Part of a small language model's weights: 2.69M parameters.
Each number is 128 + 24 x the weight over its row's rms, rounded and kept within 0 to 255. Layers, rows and columns count from 0. Numbers have three digits each. The size before them is the row's rms in percent of the matrix's.

# q: layer 6 attention query, 128x128, rms 0.0906, rows 0-46, columns 0-63
# k: layer 6 attention key, 128x128, rms 0.0935, rows 0-45, columns 0-63
q0 109:117152083153124108151143157156205146130151128154132154136143134122129154145142074108152114154119135143139142109157150124124182132129117105098139117114074096084140171157137135164122122110121132
k0 095:148140115165118128135157097178187112095146126091109130137107156150069134111140132126071083161166120116105091165139142138158158145085128170135130135152137095055114114157139127115138112117126126
q1 071:149155118160114131170117110160105128135125139159156129157149143144154129125106106109148155125094123121136109166169132183142151116090090144099115158118137148104155096159105109157117110149110103
k1 077:116062144113139132079117146059110135142108094150118121114146157100171133166117152140118132095100163137164164107139104121112110180131124088114082146112123127154130133119107150143102138116161141
q2 085:138147132099124138159129107134048096137128096152136139126157114121131103097112139137157145077135124134124127149113128156128067096121164125157137131136126142144075111100091147141118144179131112
k2 086:145115141111151097138140156116128199164122121101167145130126084116154121156176109113106101132105096120151120093145122096107198115115098111120137120128136138128127189149173103108123092151169138
q3 081:120115105116102158107160141167157112141111144140113075100166114139133131119087113160125102105146123117107138095099142110084187120144172097110172157130166125125114122085090136108092141117113145
k3 081:151137058128118152114129130113135138135120132155098129151153108169116137087118083105110126131106113107148137156153130108178163136133136143109151152103107081138108149119097117108158104127087132
q4 084:115112149103110149151123105112120131145070123106125174121118147099124127126080133133150102073103134117136139128105094073110086100150105135145109118113170154142126099145134141128165121138127172
k4 075:144138106115132172169125161142080146128168132078135122149131148150082132127155137143115119087135099135126122074132145142104127191114148103141138120141139157134128123114154137145119114157146134
q5 084:091113124113079113172136147140134099141117164088105131149118150127117140166137106120112126135128109111135142122099102127114096127122093191102146151117157121108113079152155128128136086123126191
k5 091:128128161142151103166129125099133158126152125127099122164113162162104131104121134120153113133117124120081086175130125170121049113133147121156112085116127117135131108163165112160126156142140111
q6 082:128118122134124125132145114149111130128141156131134167093158128145101092146098132085141152127094146148137149092142177108147120186126164159134167131152182095140130152154123116110137156121118149
k6 085:089116156104143144121155129076144152126151117128188156155123084139172118147151138132117109175130139111093100172156073137118142120151140127142108117170138153144126102108180102124131117135100111
q7 081:119150122127150179154123127093101144136140125147142111140139139143149104102151178121114114112105150126107107139127121158108144122121115128146160160127110128120133099151165147073116131132127161
k7 077:124130135144131123141093090081175183115175104142146118144172105126120161121170156080136091187122107118118107146101096137124134157140103121103114061157143129146093152105109153155154113153104124
q8 075:128149151091120073119155116151166112126138134133120127154125115100164143110173115128137114137146098095152131157142119118134108128156105118077142121106114124093192114151161087117134101161146127
k8 098:178150146174130119143132120108125136078089138116101132154143160142160144115123099108136078130126123126129127142122143151151091158083131126140101124126137077115099119164146126166125104111125118
q9 084:151140115124116164108145100129115100155135092149096078173113112136143143073173150166147123094103121093143138119136151125124107125117159172089108130116146121141126130122114117131120138087204128
k9 083:163113145163137153130121137108136171124153165142138116113102150140090170107115113133157114148142198087126133132141128162104088140120169112117077102094140115098161136165170113125118115139136141
q10 089:151129115142165135081113145098139112160116128133159145120168164085153108103140113146112148113092164118179131130137141113146138151081124151108142176125175168116168144161115118128139131136117115
k10 084:137110140117119170128105118139113081099122116149146169143118087128136127131106113135112173123171116167113131126140148094116087144129125123154125166104151158155152104159117100128169122161158151
q11 076:076110103137112145156135122096128112093111136133131135137120120141134112099146125129146128143127118144078115106112135084141114146129129137138128122126122165086120162154140109126165127152158102
k11 079:124131113103090178128119127129136111116121126130137129129120121217118120090092110099134100143131143111124107140166169109152065123150138120128179137126100128153124146170143128152112135078102121
q12 091:117150120093127162151153056125130159121159125168144109102142146114112158088112123151137116100143102105093140133143146156104128075130116104134181155125154176134139122124120166104172126148108095
k12 087:159139126168119078115058135129111105145111094114086114163148143124115156156128130114132135125161105123143120146126155100164127124125137089163111138089107098123163129149158122097129133111147151
q13 085:169109147116116168174100142117129136168154126104124083130135108158100106136077113129091101107127111156112151124107108144103144132150126103154090118126124131157136177131163141118111153119069139
k13 088:135102114104132123098152130147112129110108101119126134134076133154104148114187120129142177139171179080123122126116098139148147128098140132096090122110075103116122131127131140156162153114119136
q14 083:112138110147128079145130148120133094128130159115144125114137152110134120138151167146132139099102125131152124140113120132100167161117146151165177139143157155132130099119119120127139112167089174
k14 078:181104132058116162114138121128083125165127119149096128138102140117123097151062125113137127093096131098178143110062096105128154143153107101129153133164113134130148117114124150119138155153125143
q15 081:178138133139090158106102176155110109112072104112122120132124136105127087137111172118124071118105128173120116127132128111109096146145122117145105136143150129126143130131129130117159151171112142
k15 079:131123130082112100146168113105154118110136135125122083163108121094150109152141127138151146136131148145147116145160128129144164134127173112093140107129154113104107100172116156171114094115092112
q16 080:115139122080127109108139109128137099132108080110154173128142097114155100091104103136123137153120138107129119163140114192116122114147148143149081076091102154117153130141119121089132111136097168
k16 083:086132134122162147139107127154147122180179129106129132090105115107136133149112155104098135129154145149124117070152123133107129115151132123081179122175154080127139159133138169170096156152118168
q17 086:121146116131113117150156121125145132124108177153138130151107100132124123103140090144163141133137116146139134105136138146180157111116124151102156136078101142099146116171159132135109127118196156
k17 074:134096130146116155140112148143151067152089167144130121142135158123092068163114149158114113185102115118076136164141126127134146171122098161118153171098130130136161129133103135108147134113110139
q18 087:160152161131152127134129150145132093148111127152118113102152143111122130112088155112081134102130148147134134178123106126155135123170153126110150117119146105176114135154079119120123112156123117
k18 076:123117121126091102099119127139096151107107143102138132080109104100119111141137132132124112095182151116144158105120134057114128114140127093147085119168143124125140127133095134110148099107120153
q19 086:145078122123148107137126153140131112130109122137069157073148128120107140098116174129095140119149123101137179127113120103120133125123119089150130105098102143121146139091072124107106186141172119
k19 085:167150119126111099127113100139113147193136117116101113168122140183125120143133147086077106081135106129082101109159148135121132086127134120097083117133133117152106123149170095131104139187089143
q20 080:162155128159149128128155145130113077160113176164118130155119135097166137153104155121123119125110161108137153129155107135082120101151146090114097164123176139165175081111150117129113100120149114
k20 085:114100127090189153126102171114103157107115129104129127119131083079172146142128112118147114144116163118147152174093095113111130132105114167126161162157122103153152110147121103139130159141129125
q21 071:146140126148146168150161141114113119125107164083158111177152140121121130089173073168142113137129126116103133128132148159127121100128088143139097128149125146157111097176156094144107145106163150
k21 120:158147139122128149123138077118177129086121144151121123144102150157118160147181122141117125134139128072144101171151157149181135111082097133133105140124111111086130100176158147129152113104148097
q22 077:127115162111135133121096100119147098129130126083104138121100114116169117203130123116142093115105109127103102147138163105190127113110113087159128185072111125156172132142165157148157120109113130
k22 098:120146160142093127171143134128175159096120101108094137177131152174121158121158118154116134133121108105130126175136144157142132096138136146151107127144140103100154120149160084141101113122132103
q23 094:150123122137126143120127140177112114061174146158154140146141104136116145122131116067121132144093123173141148134151079155109120132118111121112129125136163127149144113126118075169117117136098100
k23 083:043126135130079098145108138124115139111117107128142125144141111152150117139119144135192069101095134147124107140125119119101113130148097131175089151095080139112163132127102149119122130119144163
q24 076:113136171092129135113129096119122112131112116094129140115160146086100133122119119092123119091123141169131128112133109130160160150166123105137155149128143085130127098064120154115108078101152109
k24 080:147077085120118114122120134139102157177151127084110153111117086126124127199148138141151133093131135127159117119109100099093114130170148162131100130139120155143151134115109133150131155094134152
q25 083:133138174126160154129129124153178079122113128128136116122189117105134148096132099168103138136145135179122115144113111154125085089120126163144151103126128119094107105155146141090139091114128116
k25 087:133117111112125102148109154118116148157172130141103151089129105094100103137116156103142132083113118147136164107155147130119153162107148087113120130110126168154115161125114162100110131172123147
q26 088:123163145157135103092107140158134122107108115116144119124112109085107112175141122114106131173143109144150127104122152109168148117093099166134119151127136117112123122157136089097103113158137166
k26 082:093086116140106100131113143078141100117097105098149137118124164107130150142123162137129150129085088148145131165103119177115087153150137091104125133132159125134122123092122144126091114145125135
q27 087:143110198177154143119136113116102142096159115145092144144147091152164140080103137151101119111129158128143135121131138096125140100098144141170117127150122113144186151138111117148121085127118154
k27 085:097147110101127084107141134120128166103148138076177115130123080132101167097138125121127118120155133134125157100146125081139141171137091098110122096171158116096107159119128118107140150164162087
q28 079:122111133154094135130135110119114155140112112102141148139110156102156145157146128097107090144132105126095141090100083116113148144160159130122118138178169121107124125132149150066161125125167132
k28 076:147125112140120135126134124147077084108197126193091141086108176114115151144101153116168113122153158116141091171145107094145134118141169126115121126118097123128092158142135119114117118127131104
q29 076:144078128135155118135149143118166117102137120149169152125134152116118105121147106123132147174145154132079139101122108108193125145115118101121099115184151060111100143154173168123115084109120142
k29 081:115131134111104130145129132141095126101117127134156141111176084118141126118145133124146126096114130135148135086082116112056162133142134150138137147148139170166113117104087151159160149152113102
q30 088:154131119079142145126114120174108091139088117110156118129141105138131102084122137102118196098107108123127190137131093098097133105175119162109119169130159108114104121110102092141130140156119109
k30 091:127120133174135139160156107116197125146142134109143104086102167136091146150172121142118127144149152117109108179165157137145106151110091146150110127140100136159113081158128128111127104119128131
q31 083:082109137125108149134159119149122109113156130106166050098097109124086152122116120139149123167069137080109138111123168136125159147138121106148079200152115145139136110144136176081143117112130099
k31 084:162143137090120138083114102148120099141118170142146147146101120108178151155102146122152110106151164149143129135104109113088116131149140105123165154136074161135165161152126097099160081175122129
q32 079:127139095131163129110163154127118152127150115125172127170116073110124137134181084133141099128156134166103108100096099088153159129132143145108131084092120124116153162110152134136127122151126112
k32 077:080123130118131151148146148165127102131139136134125175121143136147109126155155112133139082165128096126126117110126135098076154124131129123137095115127093140096135133120149147124163146151159154
q33 091:137161087162132123160143141160193144114169139115159186146127146150109176133134068134114110161126147116126130142104124095130148105105136115140132099116094111112133145164174150136122123124083165
k33 081:182152149129112140164141114114124149131100120154149104102119123158134135129183121113090125141160120136123117134151144135169101142136121148110153158132127071109100156179113094108129133117141076
q34 082:140128105120139157087125083142110111107099120084104115115148151091136135100108155160144152111121131120132139113100146166104097152169143122128131141111159111143103083073106142146131128101128101
k34 089:090126142118152111138110149113101109147112154146140131106145084120158096120087138149195149114114125136135170101094145110106077090131150130094113126121160130164120113113100119155135149173105127
q35 086:113146140085154134125086133135149137131099120137135155130082127125098168164136145131104158104143095137100128119096152117126159121115122129106113104101098180144134156148140107117086159161147114
k35 092:120115095158127143083098131144123086122130102086126085108165137127138080131104134167110141114115107117141127112134143100097189099128153091137098169155131169112141127118114094100143143167126149
q36 077:157103151124135109100054159082130118133132126096173117140100125146193077112140161155140159089109156119128124145136132114099141102117080103136109144132106126176098134121130097128138172104101117
k36 088:108121101081122156114108135148087128121129134112141129104142058135108128080086156135111146102101123130131153093074120110112134111145144112111107107139083162161122128072124167122163119143111132
q37 103:141173108079178150124159183146175114114126161133114127069144145118090124140140182134066125119139130111142112107138156102142163152125138127125133131114167116148167142146090108126133170123125165
k37 088:109128122135082080118127105112122127165095129142106136165142065135109079097119098137168157117117165117118140130110147094111136073139133132117174126151133116086092115125108148139113118122087096
q38 103:115109111122143110091076130142113089146091137122105117122117157144174121113116145167167162120131141111148121134109141098107116129124133135158094167077104144135129116118069118094152164138158137
k38 104:134145153116106154119090172096089123120140118148126119116097121144138093136121153113151121086131149156128104143097088099055130173137139110114115109141126194125159151126169132112133131162133124
q39 081:141108112127143127159116149195146135126089134165152127087127183148129178162120102096150107108127155102121110144099117113158151137100166142137126130136115110120173135158119153149148135092138143
k39 086:156140094164123152133155138068129160183142129078123133135124144104159113125151129124178168137126110116121127156135142128128144128118080104111142142109110112111139137130178103142126088146122123
q40 106:137113118097097126133132133177125116141106111103103117119137124088164132125113113112128130141120162126120140138106120102103094163170138130133120147132178095121134138162079087130135104143131181
k40 094:109109136173092132096158144122086148129126135159183144156082128107139100174133134072158120124109120124113136090113084087072147137165084161093113197113124158153157113099170127118132112153118099
q41 095:126135134181116114146151112136130133138101153167093123144128159122140110130145089096117103102112123140078120096128123157100104132184078147174119154075141101127123126127094095117153072151125109
k41 090:104179130146106161138104160121138127134126134106133127117115164126079176128123132133166121103155143138145145106114180135173111145146123135106113137105123141080134130176103127170136151157150132
q42 081:133125115123105093100126114175134100145176110108131112100114120121117166127136176131109121105138175084112128149120117083089106096100131151102120165100176161130141114117131137114120106154141134
k42 076:156123119153140124128103126118088136060107126103130153153173129140125113130104121105133101117150158114136129135162096115133155133164155114100127122161127094109092105129137091088087119120110110
q43 082:113113121117147114124099142163185157119133129148126137052131069131145108123137150145087114134126120141118118148138152086129149135132084119111152095152152127143086088178095155134135118105094108
k43 084:118103108083081155141136151145148150115127094131131139107129088102182137143112138107119150132149101179131132130133144114113152098168112098121158148110102139132133150107062134091122106106122130
q44 080:085142109129154133160091109150139101103135121103126109112129142173114091107154113167121074138118085160099103131155137112153114127102144126107131123083121144087148127158161134101147166150115149
k44 076:113133171116152121170122147155179147154058130126146102112144131124125111148111120102115155161088167119080126141102125125109143139106130085118118103142087133140131104110183145127084125114148132
q45 082:114143134145091113141134134100128195089147195124095086194117137159133117117133108114119119122133122115090117126137111121162189135093083135140079118116124137134107137126163122105134136122147134
k45 077:149168138099132160115117101103134154130135121111149128134141117168137156129165148154140113112130124114128120132121142101119142189130096112110086153131172119164127114125157117128143142124107131
q46 084:126123148124123102090141163138116111172121112125144107121093154113106134114077124158098153152135100144111136129127151098094151140117122132125187122125147166168135160110112171113088096106119109